{
  "n_kv_head": 1,
  "d_mlp": 512,
  "norm_place": "pre",
  "norm_eps": 1e-05,
  "positions": "rope",
  "init_std_qkv": 0.0457,
  "beta1": 0.95,
  "lr_head": 0.0103,
  "decay_shape": "cos"
}
Each number is 500 + 25 x the weight over its row's rms, rounded and kept within 0 to 999. Layers, rows and columns count from 0. Numbers have three digits each. The size before them is the row's rms in percent of the matrix's.

# up: layer 10 MLP up, 512x192, rms 0.113, rows 36-121, columns 144-191
# down: layer 10 MLP down (transposed), 512x192, rms 0.104, rows 36-121, columns 144-191
# gate: layer 10 MLP gate, 512x192, rms 0.108, rows 37-121, columns 144-191
up36 099:538512441500459466526505481499478474479485531502512516544439504503502495498479461486500475533500463537539506467523530474491473532462469497521485
down36 101:479465485528475505507523496522458485473513538468524502496482465520497495497512502477452513464518546552468489547462506491509505507486497489504551
gate37 095:516475530496507515480498509533524519508491479524489493495529521503508477536547505479528506479480489499500482523509518492477471481493501542477550
up37 096:481520487483471550478489435451493516480491492504488512503495510493493477490509516546480479476490502549481496514479528515504516525501526491525463
down37 093:519473527466536576530488477528522533513510475514500510498501515472463486524517513461517514451503477476472505523490495472494496450488522530487538
gate38 100:490511537499530505496503483501505502501491485485467451504480444477507549510487534448513526493504496560496493527490512497519492490521489520459472
up38 102:473529513510505505524477494503527490451456505477495462519534482482557533519468478455456496471529452517509514491506515510515512494478495499545450
down38 104:499448482492534546520516489481476508470498471521525480504467520536441502509502473516482529511517492486508514482506450504459468502530509519457488
gate39 095:473463529507499504505504460481486516484460508538519516460540492491533468502496488486497498482522483509502475527538513511516462480447447495505469
up39 097:497478493516499501500507529495501459515485509447489540471464521507472504482508498520498476490506478513497470512517505483505469520500474474535506
down39 099:470487490477453485507505503508512570479522545532485505498490467518467464507514474488548486489480501525481516497512468466520494511550519507511486
gate40 086:452506488519464494486489492461508508538489506494542490462529528462441505492534493523497536479497499474481494474506510481436500516522500536533463
up40 087:504498518518503531517516492499523495497499506488500556494502495481463467486542476467517455553496479477506554471468526485458514491480517533507514
down40 086:499524523509502471499523492498489537487492464511521542471544522509462527535512489465516522444518498468530482537531491500512489472498499454507502
gate41 099:525498526492541456503533490521495509535510464467520513497542508496509502455534491522481513474476480506507497484473483522459475477497492517513504
up41 106:506493506452488469474469533506492508455551505524487504488476500541479502509473484520535477560541476488487488525499530508526538485477488491483486
down41 110:499499503484525525518493471493505447502488509497499510487515482496510490510492514524535484484500504491521491501473523489499481439552505501472508
gate42 101:502505493534517504497493519508531516508514456477532493503482465505467507517503500485506490480503497543482436499451460483496498475461511522494467
up42 103:478506495486489508492501486559500495529487498512454486492508480471554483468506454529486510494480462470521509471448507486442530491513483499444553
down42 102:504492539495535491450505484510490475481509483449433516532467497509495460472537523521479497486459470492443502482467459474463504524512498464477493
gate43 094:521492490477478523524490476508561501519473521509477516535522502515475471506496439472448488495495533503517517446501494496430502462486528463496522
up43 087:451498551449509481495516550542488533479499507473496527476474501486527491475502524545493543500482518528493492545483506526478496509559508492495477
down43 090:497514465512525508540492467503495445479506488493501513486528479501507499507508548522464441517500531450505483499511515503518464539438498510479538
gate44 102:494485537489499518492527504501502492499516493479493457487500465490517498472496495477513515476428516499506526484483501485432499477493475502490511
up44 102:494502483450540505491472530489546522512507484508524514499477508537492535515502498486496519510579478541484514491470521497546504503525545510531478
down44 102:516479525488484481538496485500473487485530491491511484465521469506510525502518493479522516471471490470518463485518537450492461489425517491473574
gate45 103:555477510529535541481495497496534482479503479510464486503489487471493495524457496533517501450525508511513487522467491470465503495517505500503533
up45 099:504467489451496490494501496476478481473509503545500495482434508480452566514516516488468509493469521509495479534486530492522509465545471506491525
down45 096:472466476449530470492505500498528505499546437560526450509493477483476440470529481546496474491491493478519500508499499463483476474477483510491473
gate46 101:500464494506533491511544505514524512525565473469485513479507487502543528468473484540469470455483495485464504472490517502516474460524465462528530
up46 098:481534474495467528466500484484494502488527522511525471542509465469528522489491525464447498471493523484510473503490522507500510514493501503477489
down46 099:476445477502484493516518489460506488460503477506470455491535510537518517518506462456547495515508512519481542503529493499501486517514481472502472
gate47 096:510510517559506496527514493516509476496564487494477498525507468502485505492472534467448526533537496506520501516506504496490479452497489475451536
up47 094:458534547547485499480518486500429480537479485487509514496517430498526495504472498512513504515512538455506505495520500506468482511459483507477460
down47 096:481512503522534498474483519508482469539461451461529509533477479447477533530499474490475495473473456479521482482500499500471518477474467536491509
gate48 103:535487520470509456512513455521554456482521491515523515525532490458479520526505537522487515473496489489441534534463478523488470486505494499539474
up48 103:504526531532521502442499498533476476507506502528504502480529506531506485488550487490488517472508520502517466515471464516536497517493490481499477
down48 102:513527516513477510522481523566509538524515482498492467474501549491489514488500460530502486483461497517498481496513508484492492476441498483455484
gate49 104:512521491491525491495489494497491519476486451513518478491479460494464510507463534526495505547474475512495466518498486505485480468513471500468465
up49 106:499480562451501466514476511509536497506512498478484514467490515474503482489496483504500483523485474507517493540530495517456500485466498503492483
down49 107:479508501542483497510501523510479524531480524536500514490519497511530497505525487538492523464473535464502497491559507487528477591514507492521546
gate50 102:511506477479492493524553491498496483500518503485517504470509478493450513468491510447475546517533529549472508575490466510452486473500465494530498
up50 095:509529470498498524502492470455478523506468526425471499482517502491515510485453471475439540517501559506492504528519464466503519513540477493495515
down50 097:459487527535437525458486505489504513475500548504530486532482506485509504499507499521518509523482505478538494518506528512482533508511505495513497
gate51 103:489497515560510506466523488519530477468448472491481492491514467476514474512465490518482497444531506521521495517445449533470485491509502489479495
up51 100:504485479509474504480511498514483504473493529549513493504503524477494503541506523462535421553553531528489529486481532536525520531513515480427499
down51 104:566534536480550487531502556517513480486551448519484483498496488470486529505454477486498502465490485524524502501521471478475509443501465522481503
gate52 099:510483504503489513512504479514562512507497506512519471477469477471487492506499502477487489465506507540451499547433489489491490479527475491473496
up52 103:517451490467486502470488474442501473470522508492524509530544539498439473545533463500554466523490522487510502484544516509538486477534503525515546
down52 104:479538458534489529491455479531528492519459508487454488498480501491521472477503477471498500534492443507506523487480488472572483498497492495499498
gate53 094:461484499515498497477489497481481492486515501518548516495551515503516529472527542491500466506432444478515519479521473489524466491504509497510511
up53 097:479524526484516530507473485512507479517562521486472527512514512544521507509501463489507492506536486524474489510507485510506513497540489478483500
down53 097:513478488494516512519448511497453517511482469537494499527499522485476495489518506493494467548435489530501491470491492447538495503492516474508511
gate54 102:528457461502532505484526455500500458530509443482472493563532519523520502504506510484535516476504509462482497518489481498493439487531491527493526
up54 100:529511511515494461511461525512490508510523514502518528502478468527462563529510522472488503543508498505524479493471505527473522515537489499476492
down54 100:508536479542503493501516485520451503508546502498497492486496519528457482447518505469526525515509544524548528510490476531542498493496511486509469
gate55 098:533498471484519502545529465535494510471500460529471494513446493507489497491507458509455529513522545527496506484497487471456467473520516517539525
up55 099:521482479558487522484510459535527535499521487482509496559498500491475528497502529498476507481512496535547520497490493558460517467548537533489508
down55 101:524470478501455484484445502506546472503484567514531502445472493541511461554524529531504481494524496508485491522513499527500511498542492533460438
gate56 104:504512528489530478464510519554499495509526468502500542466505514459497484472488467500515477485477469469480502531458491481513486474519531506499474
up56 107:531524527517490450480474515496520482552457481544478525516521454511497460502499499515502512500506511532491489497470510494541496552472517502493510
down56 108:497511494514515493469488467482515510551462460515557518485506473493509512496519486514510504514477477555490515555505488475501501499464506460524473
gate57 108:508513516481542506475504494544543494522488463482482519475457494466532544485533554519506550476481518520478449529478448466498458481525493503504528
up57 116:503485513492527519455513499470539552498557457474497557525536504526547521473528506522526480517532529511507490500496510469477487445515526523493527
down57 105:476474467473490462484478520501479428505478536497500518526481506504517497567539477518502496509547506499539519503503457471508474519448534505520462
gate58 105:497480529506532459467521513507504498488474468529481535529476465503501479522477518518467479493516493512498474536453509502502479496489468495512493
up58 099:474514509482516485506500490472562531496465491494526521558508513490524532503512469475500502482520494496546507449527491496518501481467546520494450
down58 101:542502505512538501461497518493470483508497504504491503507522495503485492496449479544484494513467507483436496517519485508512551481530453458538524
gate59 097:497508445459538463482523500516514513495489495477538454514556454490499464546483474479528506463464479487515507528508489531495482466479523508481475
up59 099:491510482560480491497494496491473501474495510511447516533481451484542502479490509503496518529511492510515477498461516463470497512500497436499470
down59 099:494518464487451473502504523508550485515502453526508515513505481506547517508530493517516499479474480507461479546534491506501492456506484475491503
gate60 106:521483491449536494519500489503503473539491442525498466435484499462534525536520495454479514519472509500512512481465494486501457476520486485491509
up60 107:438525464496504532546546481492493493528496492466487507512464483474498509487502527496505526507467489488530501499398532503515517488485535482509477
down60 105:505464518529478514508462479501518507454487478496476485526507476508484516512497464535509484493468462519519460480521463470436504527491522533490479
gate61 097:570518529497469482470492493510527500478531481508469504474471476508491495488524521513544519537465490491548471493540500491484506460517510474508468
up61 095:448486509533506490500514509527500530497472483513508528491493508520501494481487509473501510496482513534536531500516480504471516535507495456488523
down61 095:515480500512509508538498502521535516483514504524517514520477509467481555562535515475518530504527521539501494545506450470514520516496444504468442
gate62 093:584510465500490489502504530470526474529465498487483488477485448486458458514468484487510472508502508488487481508490481496454477494467509489508502
up62 093:528524469492479485502480516487481469505500503506504487477502502502512502539480485455527473439477530495515565533451448521478480514461531525462503
down62 100:477466537482431498498515498497518439524509536514473495507509552547559490501509492516476525529518517491521488510510530503574507556474483506472476
gate63 111:461483424474523520485516509503483475509483483554529509530512494499486519484520483481560518467475449478519478495501498482512519489483453472498492
up63 106:550520522533506494506532510493500511513497479473491512534481499516510535481502479511486503535496495501523521511523480526480510477513491471485463
down63 107:524501554523550501488504512517498530495520447511523490489472485531489530497548495465531533539520478513521499484495450523531496466549530501495516
gate64 102:497458530533522554531517473526521483503561474478477479474500498500491549499502458457471500499501516474498525532477506511460475427497505501487520
up64 107:444552505522496500498539507514525511455488469477477537450507516506528531483508481512491548487471512468511479496492510477472490523521483509503521
down64 105:460522502476493496498469530493505471465503501448483494563483539485541507502457559497507518506496512562474465485511510490484491486538479498474573
gate65 113:452495503504564514475497477507500468479490484535465539501521479513512531472464512510485459499466504454466486502521489455521491452522480504470559
up65 122:472486523496481500483495501502511425499502495539494527495498492503473548520466511524507484560486501479520495507508537514489480518482513509436511
down65 102:505509505538504524455492502522503486440507541524464487495489509519471525481491495520476515518459543529493490451525526502486528532523505538478516
gate66 099:519540474536505488499501507500524516553521460469480514511521464469478488510460495476500542495476469512474463534455504464518491472487468473517539
up66 107:499489495496486501475494488462523495481529503514525526535510528521496463493480551518535521473555504484486509504534549490450492505506491479533531
down66 109:518486509545530503511543493475480490513464507506485486527521491545489484502488481539509477527500511528465491508504506504476529479478548477536541
gate67 105:529518469493526506462521495536476454460452453522503464475528495483529475511492450485516500491549491521482506466470498515521492481505509510510485
up67 103:518481520500499496562511521502501551510531505468499528483480541508506535513512505533524562494521509510508490487441439526511497504506479467511468
down67 107:479531473477568535511531488517509447530516424490515478513479473511527507498509493511509499478506491497547472501491497541503518428476458520455510
gate68 093:524529529514479485491501514462479461460488506528466501460517494477497560515502507470500508452513517518516483525461501538500477476493491520535453
up68 094:544509521512513497506522514501486517500463517501508487474525529498482520499472514528494524510509552472480507498500461528513479469468504491468512
down68 096:489506460526429481484479522474485509496539559543512503571467474512488528536551532479480500501489456487550490545527515492512507513484497495509518
gate69 102:491509517545534509487512510498527477525542484486504513474446512522506491462541458494518515519492461508497474477490497457523500452531462498494554
up69 101:516507521501478512542539434475472515542521510495472519431539496470508518498473528478482500472466483488501452517479528483529503508497493494496517
down69 098:519513525520507464430540466483480476477517500511503487493526495495531492443484480531473503469475517503465503501450509511529446496511550539492518
gate70 106:526514510520527503488552480532527476529479464526495490475462494512510508485529476478484459533456518465474500492456472490517455494475500470534533
up70 107:536515489512553502509502539482460512446456475474542483534526493496516501510465504517532493477554494496447475487494489547460465491517493463525481
down70 106:479515466486519518529514518576531478510509497504478504535507510513493480506456522497480509470484480462492484504499518520500517472540516512527486
gate71 106:548517482507533484452532526502501479522509460442494505490475501478561505479501513511514491514471504469538498536475514456481487489442485493522502
up71 105:501550498522490532501496493492459501534499472554475475509457509448485504520493479472487478549499450430489511497495534502560549507497527492473519
down71 103:494493515514539513516502490537502496481501518496469500507499510505517496482541512507515511503511488537485535469479514482520524480482489523478536
gate72 094:480456526492545460540503465509516491484504475500498517495514533507536522497492459522494487457542514491445471519536485504481476464494516516479517
up72 095:502502511517456492475517550490524485484467478520495521565508494499520498542476474482540498528551504530495569537486493508505499545458533486536507
down72 097:472493528519542467527457498466464529503539518520531501506519524474483510484497497505482489525497487475478475486487504491490492478523536506504477
gate73 099:509472512522519490532517526504518540504521464486472499543501538505484507442505503472513514485482534489507494488494494521471490508549491507522509
up73 100:505474457530514513481514467478502537504455469490515493443454504514535510494532462531524491473497534483467475487476567475492534494466516490486521
down73 100:502514497483516455504519529491447445541491485543531460474491481517509477486497505518526475487466503519492488550508502484510509535494514489499463
gate74 098:513451466485505475506528466490499513489486483512503504520527463491533492501548492491488524499555468515473478531493503510521457488525473513500472
up74 093:525485469492499467498494515483483516478461507504506486492546474494505435507541527494494493480532518507487527522522487486539490521498532494491483
down74 092:540514489553481502523567567502542479507454500475479516512483492508494476513493527470534522492483500511525513490443513504486497524478507510493460
gate75 097:507459473500545512460505479461500484496469472504492555542465499493506497505451513498515486503532492504490448514473499489459518508529493501503505
up75 097:482469480513509495531495492509507486525443510486500485531526503471495511524490501488461504492493504502510486574491499484516513514516477508536483
down75 096:510509491489502510503467493506565539516529492467481516526471488492526502474497511537515486488532507504545483522500532479458532494473490465464521
gate76 095:421495490504504507496491472482539462501490496455503555546519480527526448510577513489494514454517495537503458518489499485492497481484527463540502
up76 093:489493483461526514504510506451489521501492527493517498470555493479492513478514476459499508560433486512511474504465482453518523511499489467499491
down76 097:492549523500461526526517516507539487479462497505447494470534502476498502522507483496521520502510478540445501433560526480495535471448463476515516
gate77 113:511514503503556501517498514516500450507475442500502500506543504439508543527509475484491518478504505481495506513525495456540480478491472496490514
up77 116:516495500489515517544445525509489519508525477489514471500487537507515492503537514505467506504474500524455530506506508500550517516574490490505478
down77 111:494501475501471507491528476468503490507536524496523546498485510475534525457568543492471467479531528519507472482520493497540527516508504519523535
gate78 097:477514462524510505495524497523534529436459496487471554497460461514526513497530488499504479515469478554446531480489510526508496512481490465485470
up78 099:529524527461540503534481493440484495531483495507482504491537471477526474500547500492491521536512531497456493479510528495475506496515549481485494
down78 099:495460468504525492509529491462512462531475471498475504503446503469468477484489506504468486504473553493487458515497533497502472473519518478498546
gate79 099:487489507530544504503522474513511505519483448505481494456493498469495509453496508535494477484495462449492524487484476469475471436460484550493502
up79 111:502492482498503528492533523499456510513492492510481504532499486492508497488485551511470483507535487475506525537488480520499498488512491502551503
down79 117:487481451506530525520492544496458474527480522508479495451514512477463501453496462513509494525496498456494543487536508510493532475539513493521519
gate80 098:498532522529490532515488493544520519497526489509488486517519512506516519508519515505511523487523480546540528474456571456508472489493514554462543
up80 090:501504469502503436502535495477504529506480462504465521500495473456549507505508478488483451514491497477484513474490517490499507499434496506503513
down80 095:520502511505581521493485507492458464502504435515512524476522455527510480557497473466505515522504492462465540518507523481490498420505486490494530
gate81 089:469564484474516506477471469562502524478506490473498521488486512506532469486490490509497491466497472524487557449481533448468503491465489490545502
up81 098:494517512518461517486440500498501507502524520497544460530527508514488509498463502498487486508538511502554493532521468511461497561540505510464474
down81 097:511536532468564513463533498478523500489486440458505536489484478505482499531510460502499483490484476554471495485515514531495533446475499504456513
gate82 089:461493491500516511463475493470515489452487494505484462545497462501471493491488500499489483509471532485538452498504507470513497488537477505490488
up82 087:552493538473524521525487491522468539505505524481528471509497470503451484504524491520483527483521511493501518511530437498510488495493488530486507
down82 089:482541488478504502506493526467492497517441494486511465503511458487540492515554543507492480476463536484485437500530528501518506507491506489487531
gate83 096:469529497516503516489507493515501512512534489503514495506491497492528532507484505515494509488493482458532522512494525505498487487458451501515540
up83 094:495506490476508465537490496524491518484457519482491527513537518530490480527477508491489481531529479519481473500481464523529500523477561521481518
down83 092:501460484511489527476473500479494455488498533553530531479516441500496509483500503485516537455484466504457435553510467490490517504543478485498530
gate84 100:501478483495555501452482490526515424498493447513480504495493472512480469472536488532507502480494486535482518519487490482502520479496518526482573
up84 109:497514462493493458486515486466455501459440514496537538449507551496520544539475470534483474518505515463481538529497515523523477520523474517529438
down84 107:535497504472549507485521459578509524515520460443476488479503516477509473460529489537516513503511451560432499497496503524490473447482506520488520
gate85 099:527504532486489515464517517505495500509487500475464494484517474463482508511450512493466497499515457526501458489521471532454507507545507518470483
up85 097:486502499497496513476520494552497512478449507517480464514533465504507501554477486442490502477516485489529515502503484545495523536489518543498448
down85 099:507501479488468510480500509461527456506450538479455527512511478476473512499534494544529499504522525484476472535504515463504481537434484479525485
gate86 102:464460467482510538500517500489494490589499495528493456502483500469464510525537510493479511467484500482489481500464517502486472482492489499538512
up86 096:481487526439515497459477518489497510544505520540540483490453497469453480480444501519526514512484489477460561495438458520504513501466504484511475
down86 103:491586480521432545535493514478509472489503509548474499506548515518514539508509462452471551476507498517543482466507508494453466551510480512488531
gate87 107:481536536474508483550533470542472460501510459553502547515530511496503532500518436453502474466498448485528491517516491483497475455501481548489521
up87 110:501494550499519485509508528517493485458494484439495510488512478499482531489501528461497503497436502485517503464486475498483538454524505501517502
down87 107:493489523488459494509515523494493533467525552494501481468477510460463480489437491486500528517499521501519500476490511543489527521519532535531451
gate88 104:483501523516525481484517503490541471472527475492474524465497533475524493486455499481507484486493514510453521522459479475503455459501507518484529
up88 102:499544494524510521532433482512520515532477514543469468486529502460508485508507524533506508487482505542572451534498437491544494502463504490486490
down88 103:485490511498535501531492512503486474529515475494515546528502534504495504499477501535483522450511505533488526501470482469482538451506511511520501
gate89 096:497478454511467501481491524502535467496488528528477514494547481478481495503518483476451488497518500489500503532501538517435473499524527502520504
up89 093:473480495483513505479556475504475506532530493509511496468472492483516471517490514474457558517487487517528519469532519499488530491554491474549481
down89 095:511494517514499545520535530499522484457473484505503468555497518533461538509549488511491514503476538514475509483486475529479501491502473496517469
gate90 104:474493519496496522493489496522494517536449498515477493509505484454511533494493479499498547474565508550569440556512516506512483471486498526509455
up90 107:489496456477481476528485530558479504515503491509546520492533514436499543529540524502516488485479533479523500508463496499508540476502542500501501
down90 107:520487521479476487478511477508523530477459501513468528492493452494491477540506541530483514463489480504494501510462457473495465526517516526484471
gate91 100:479478531557510462539495474558507516527504495499454503462489504504538487491486518518547489495545480543505527520468484491554459476491458488504507
up91 101:502461513489490457490513522503506512476535468450500457529515527518504485505483491502510473502531516493523490438486488478490477491474492516527520
down91 100:489457542479458527476561507461523481452495480507528498488458483498489508532508523504513513524447495478462511490464484505520517523486485463544515
gate92 098:470503491543508492492514496500527492533481493482506501503511457490484500467483524497495513489465525508478512476490511462461529481503487506473504
up92 100:473476490474486515464460457469514488492493504493458478519483442479553505462544478479521458471444518474441499491493479495509497491491486500509508
down92 101:506512497495485497497502516484473511474509536499513521480502496529488492508469493544508497511497527498469513484502469501531512464532483485522532
gate93 088:507470539513498506497587514530504451507534479500514511504512467495513481502489529482483548479530503481533498516525473511503484514489479502504509
up93 090:516495528549495487539481496476514528486465490480516463547490539493547504504506491526506496484454549504496498502520526533525500494513481447449488
down93 094:491510496523591480495463521479465511500506420492499485495501436473487497481522487476502502480513501484495517541532492472523510374479513522532487
gate94 096:526528494540519521502500505487509502487498472486489514493496492514500485538473506509482499483499479479459525526473511508507513492458478471523507
up94 099:499510472507484518462502522512490489516475483458493538523481528479516505502509521481455525499489498484479474505508537504494530504493517495522534
down94 100:463500463501495543452495497481510495523470513516467512504459490475507483486525488483530504502498493517501528437563477499507476476515457518462494
gate95 096:549501516531492548519523496473488513517501509497492538509531489483519491489539499512515513477517478499476518524518482456512511516501510496540493
up95 095:493520495524490500508482521498479512515476481450532502498528556469505500522516462478499517523473498520452493510481502480529457502458499483558520
down95 096:523486498525536536511454487456492480493512553497457526506493468559482526529537517501487482537505528482502508450507520495497508519506493496491534
gate96 095:539471497491480499477509480491475487495476514506487496488511465488532493487535499543498490477467506499479459454497490465528499487527456494500506
up96 100:554513462533490477481500469474498509491458488494478473520506523474510481519502472519488487428493535505470485493557542531501488531489456501507512
down96 099:491529512527534525477523530488473539473456488470503474494501511499497492479496490526497552499550497504534520541512483525473482521527535500509493
gate97 095:506492527455537482480525515508473490475554488534490489467507497473472497484484474518514478512471476541477491522515480499570495487526482524488481
up97 101:514482500500516545495502538495509516490501472471460493455482472537447534466491475522484520503487473495470507501498504454495509477535508548487511
down97 100:538544494434484450480476545517502555519548509497514505521519463508492475501483485502474447481490510544486519488510499494494477522506530476508533
gate98 099:504507485528507508493502497503478496530514486517492501524480477495518500544539490446463517502499474561478482503542501526526511490530539506472514
up98 098:426475529470482479472508511519475510555481526434520523469475463523509515506482502462513505491522512511477554527491512520478450508473460459479496
down98 098:505503505506515479502508546474492495498497464522532511538492494516513535502482491488521511476529484497504497476518505517459508467492504493479496
gate99 094:511494504513535511502509477529539486529516445515479482488530497469494525539515489497458456503492487482477504499470522482477505493483459506506470
up99 113:513460527514545513521449483532513540494521480474496492543509482457518468485500513525514511502475506479523479496467499498511482464508477570502463
down99 106:450503496531449523503498501481468461490524579505516521502470481512499490504476472497510508488520468521485524493500453488490485556478507491516495
gate100 099:475486509475524494493511496516527500504481503475499456519474485504508508498532492465509504481525486482499526543517512517511490450455497529491532
up100 099:507482504520491539535483466542494496517540515459512502512506507508490525504489480541461497574531462465545484536490505530528489497486516472478498
down100 096:490479473479504501486475517488494478534487465487502483500537493507555455518489528473499517528481472483504489479552496467489486538463501459467471
gate101 097:511492505474523503474485546498501485507502502496500507499479459489486466459482492473517468478437501506523498511492465448486461469492495520478494
up101 096:521494503458506470491509479526542506439495495493491504522517494490502472501489509492506480486472497513521475487510527451491513479498466474516509
down101 095:459485507506532487526488534523498477477443502490483535502509492514475518534493497515509483509522500482527538478502500540490465512523519484527475
gate102 105:552461498485516487511553491524511459515505485560517491494528469497490523467485471482485509555551497529509537538490455512491493486499487513511508
up102 097:512477464472507511550507514518501477509533516467493482486515480521571467500437461519500496507510498544492490512546536520452494504507499547489520
down102 097:522431484519481503489485505481492501522488583507539500509484487499483467493448515515482514485514514515485493493492528465459552538548510496534454
gate103 099:520512520504515494549516491511508494512523474500550493462506540447470513543507470476499513478511494477517479512486456514497497467463511535469483
up103 099:499535543506500525528479487514505499528506503527526502489475488472440477479461545500494526446457497461529519476458509494513495509507545471448478
down103 097:531489504451504482447517544518491482508468523494503534543509506446530499478495506498516491499505521509511505516448511502551477501486515484484506
gate104 099:513513495530506484470514521470508502554533483522515483478501482489489496520515494510550488477530511506470501558458494497510510497481498499537497
up104 099:462491458531470472467485496491519511518475533515491538460490458510478516459532566527526510496441488463521503481530489484505476482515498456441526
down104 102:474500491478518479526516458528512474508497507486471485501509480503546498458430544492491486463503490493505499512513501504496522504486506494521539
gate105 098:513490473479515523525498490502474522528481501493492497495487498462528491513511487473507539512541472495509468517509531482492507480501520506534473
up105 098:519496488451500472469503472518494518559525503525527501473488506551490475505533480509483475482470538494478477500541509466478451507500486496477487
down105 100:470512491480547481533509469497543494480466491500489490538486570473483514500500532508489473537498489498521471533443510476450499485529502505522532
gate106 103:521493473517480528519517486490514480500484493450440479503511457453489519508520488521512492517489515496509481480543526542513436477469526543475480
up106 101:523499547473507509564510465513479494524506507527478482499496471485533463516570481517503494479509521514483538480463512465486507505483501542527482
down106 104:504551492483484513467464480516486448538494530512548530493483472531513498517550489459489484507484504539506514513492476515529543541512497508492522
gate107 102:506488484502516505451560533431487495477473495501501508499494459517512517530514525495514529503480520498509465479503484490481485468524476534471524
up107 097:487478555560495497512518522515482503514516504488464470492537561517477509491520502483489517474515527523502467435521509484491477481461492497504521
down107 100:473470501491447529474515477528522517486521581516472521485500499489518529524506532497476514521480521528472515528528523520519504547514510500501451
gate108 098:517489511490491489492494463509509450518501467490492468524533519444479493489479500465513506471498532490481535508462505539515461515516508523516534
up108 099:516499507499496495489471513510548475528482494510472470506476535447499456513490502478532525484507532476474528533522452527473505504504522517485477
down108 096:501480466507458488476495519469502492498510544529522457473433488481518520507517497481502525499489471530542514498499479531501517560498473480473464
gate109 101:507487480474516530462494473466518477512521463481450521499521460489589491492497459481470512511524496527479519515520486501488524479504502453458482
up109 102:519514502513516456510501530513477459487512502508505523476480501502487518501450487489444501513500495460485450455528509495498507548504482552483480
down109 101:529476496501514516542516508513512508477486446470491480505523471535521485499514506482509542489509491486485483516442512476484533500498450511486507
gate110 110:550502512507545480493475497534555482526534482490435521471481520498501498526526476502496481493482514544448481496482472537495469485514464509522490
up110 100:527453514495480464512529511516481485491461510500463495509515461475492468526475507509445493499520504479485530458538476486462493510453500574506551
down110 102:484492533514518527500499492534467492508525587504505463547518500528452503466496498489504515464486496500508516483500495517488539515504512519493504
gate111 093:518502512466515519517471530495520478527530475501496468517503484530449536477529479476489488492509534545477500491471494524539532462571488516485499
up111 103:475456442471512473523500504494464466503453517545528474488494461494498488539480510486496461477468503482533533461520471517489490541498492524498473
down111 102:546519513537508488481524482529506526509499465511486513549504468491518514506466498524503493477493470509495466486477487511501508453498481526490499
gate112 105:461511502493513501491495532507483502514473455473508488514511473471483536488513524463462448461473470481513479509482479521494473465491496489523510
up112 117:471453518501501518499527516509500556514477480528496487507491521497468530514522502510479497452521464495534502481506504514518495508521459462513483
down112 112:514487536494427542478505475527552493485528503504480471514502524470473483448519540484529524512494522528545492511480528494511532551546517498499513
gate113 098:496472515514519519484509483528516488480525473481510515490491394511518514508524487521520500508492481508495487492488505469479511465422504505481521
up113 104:525568529493500450518533504474506475511505483501474484491491458483567506518476530479466523523505529537476514540457516506504480487496500472543515
down113 102:512504445472495512494476478510458500544471550467515522509508474528518523516546503491453454467468543517480488505513526488517475572523516500476486
gate114 096:543461470471544456492484483516458480557479466463509507482507473487504513483490498486503515509482432491535507505495502513478509499504486529522512
up114 101:548526499465486494516462490474471452534494495491510504519482523492509518496499544500523482491463479482515494495531518522500486518522514497461502
down114 096:503515455525547495506464479517517519468496477480495500484483514521499529504478507454474492545489486443453510505507521529514471550519473515526478
gate115 112:530504553504521526507477465540534476543483461503474537445533430461443513517519468533483558520480515493497474451468493476497487506529526557499473
up115 105:512481495492492452481497518531516480530479520511465496515470523550501458505476549510499483503499490536486518556482534520491459534480486459508494
down115 103:537495493508522503516475482496501464520554485568488477516485487453475539513501513486531538520499498473474509506468496499516496453476470539502517
gate116 096:481471528477489488499496487501498508519528496506481539475526480436472543498534494494479544505475476508477525511540510511485479503519505494526504
up116 096:505494518506530499522489511513510508535539494465482494529493511489449485501460482519501490515535500496495522494530460538492513505552503483539497
down116 097:525472470503440504484511535500513489510499555505484484536486483498510492541510515524546454501443472549464456513437498479504540522495532471489488
gate117 098:441496531481486488499505507481516479487496522497515538467511507499485519509492494493550520489560486509547537565490536468524515513503517544509490
up117 096:461486514493484526494488459475506502479518519530467509513530487485499508509492470523471504515517499512525487531522534456508483487507519524480505
down117 096:483460530501422466542527511511493547485521545467492490485483492509504469519507509502506507506493509519529446526476505535461505500489510500492496
gate118 097:562479486524503471502524503474512520482515474493484521501503481467487475482506508492512507458480465473489524447491502491551515521495466496489503
up118 096:468493443462495531477486518507479518462498526470477538433494439521494496485455509509489485494447485536506456521487514445470482501452522515459533
down118 097:545521523506553493487482512496504499456518438508503500512495474486499471444507491464446536493466460473467509516526475532507476452526510475512501
gate119 101:506488519503489505544500537445503489481522463520497481524497446499533514507475495437475489475469533540524494505509498490536487527521507501477573
up119 097:500477510479503537548493511471489534500488511481487480478497456549536510504502478462494501566511546508468483508524525520528487523455469432527542
down119 096:476475511485480480480506489506485512495542544486531514517517547487490534509463497528478521480497485516501511533482485514463510510556485515510451
gate120 091:486527497523475502473520513469478491495541495529493510473535498486460519513508499531487501487470464529482499539479517505494424555500472504510476
up120 082:497502486508548500503478477505498457512484494531495488503515515527547481477505502506478496522484507469517464487515531474485515464471501549467545
down120 089:505547496506520528483499494516525475493525436478465517476505498537510508513519495535552488502489467538487492522468526467497508374521497476509490
gate121 100:511505530545477491485539483492520508491501480494502565524482550503504512496531523532526476483512506550483505482493529473505466466517452516512498
up121 100:531496470491503493465505478507515486471461510467507492508505500477526489536462502515517495530511489465465467523520519490471509504435488508529510
down121 100:482463487520479516493509479473484503524508519521453492491470515503487469498488456500470507519509496501495518539526473494459518518502483491482539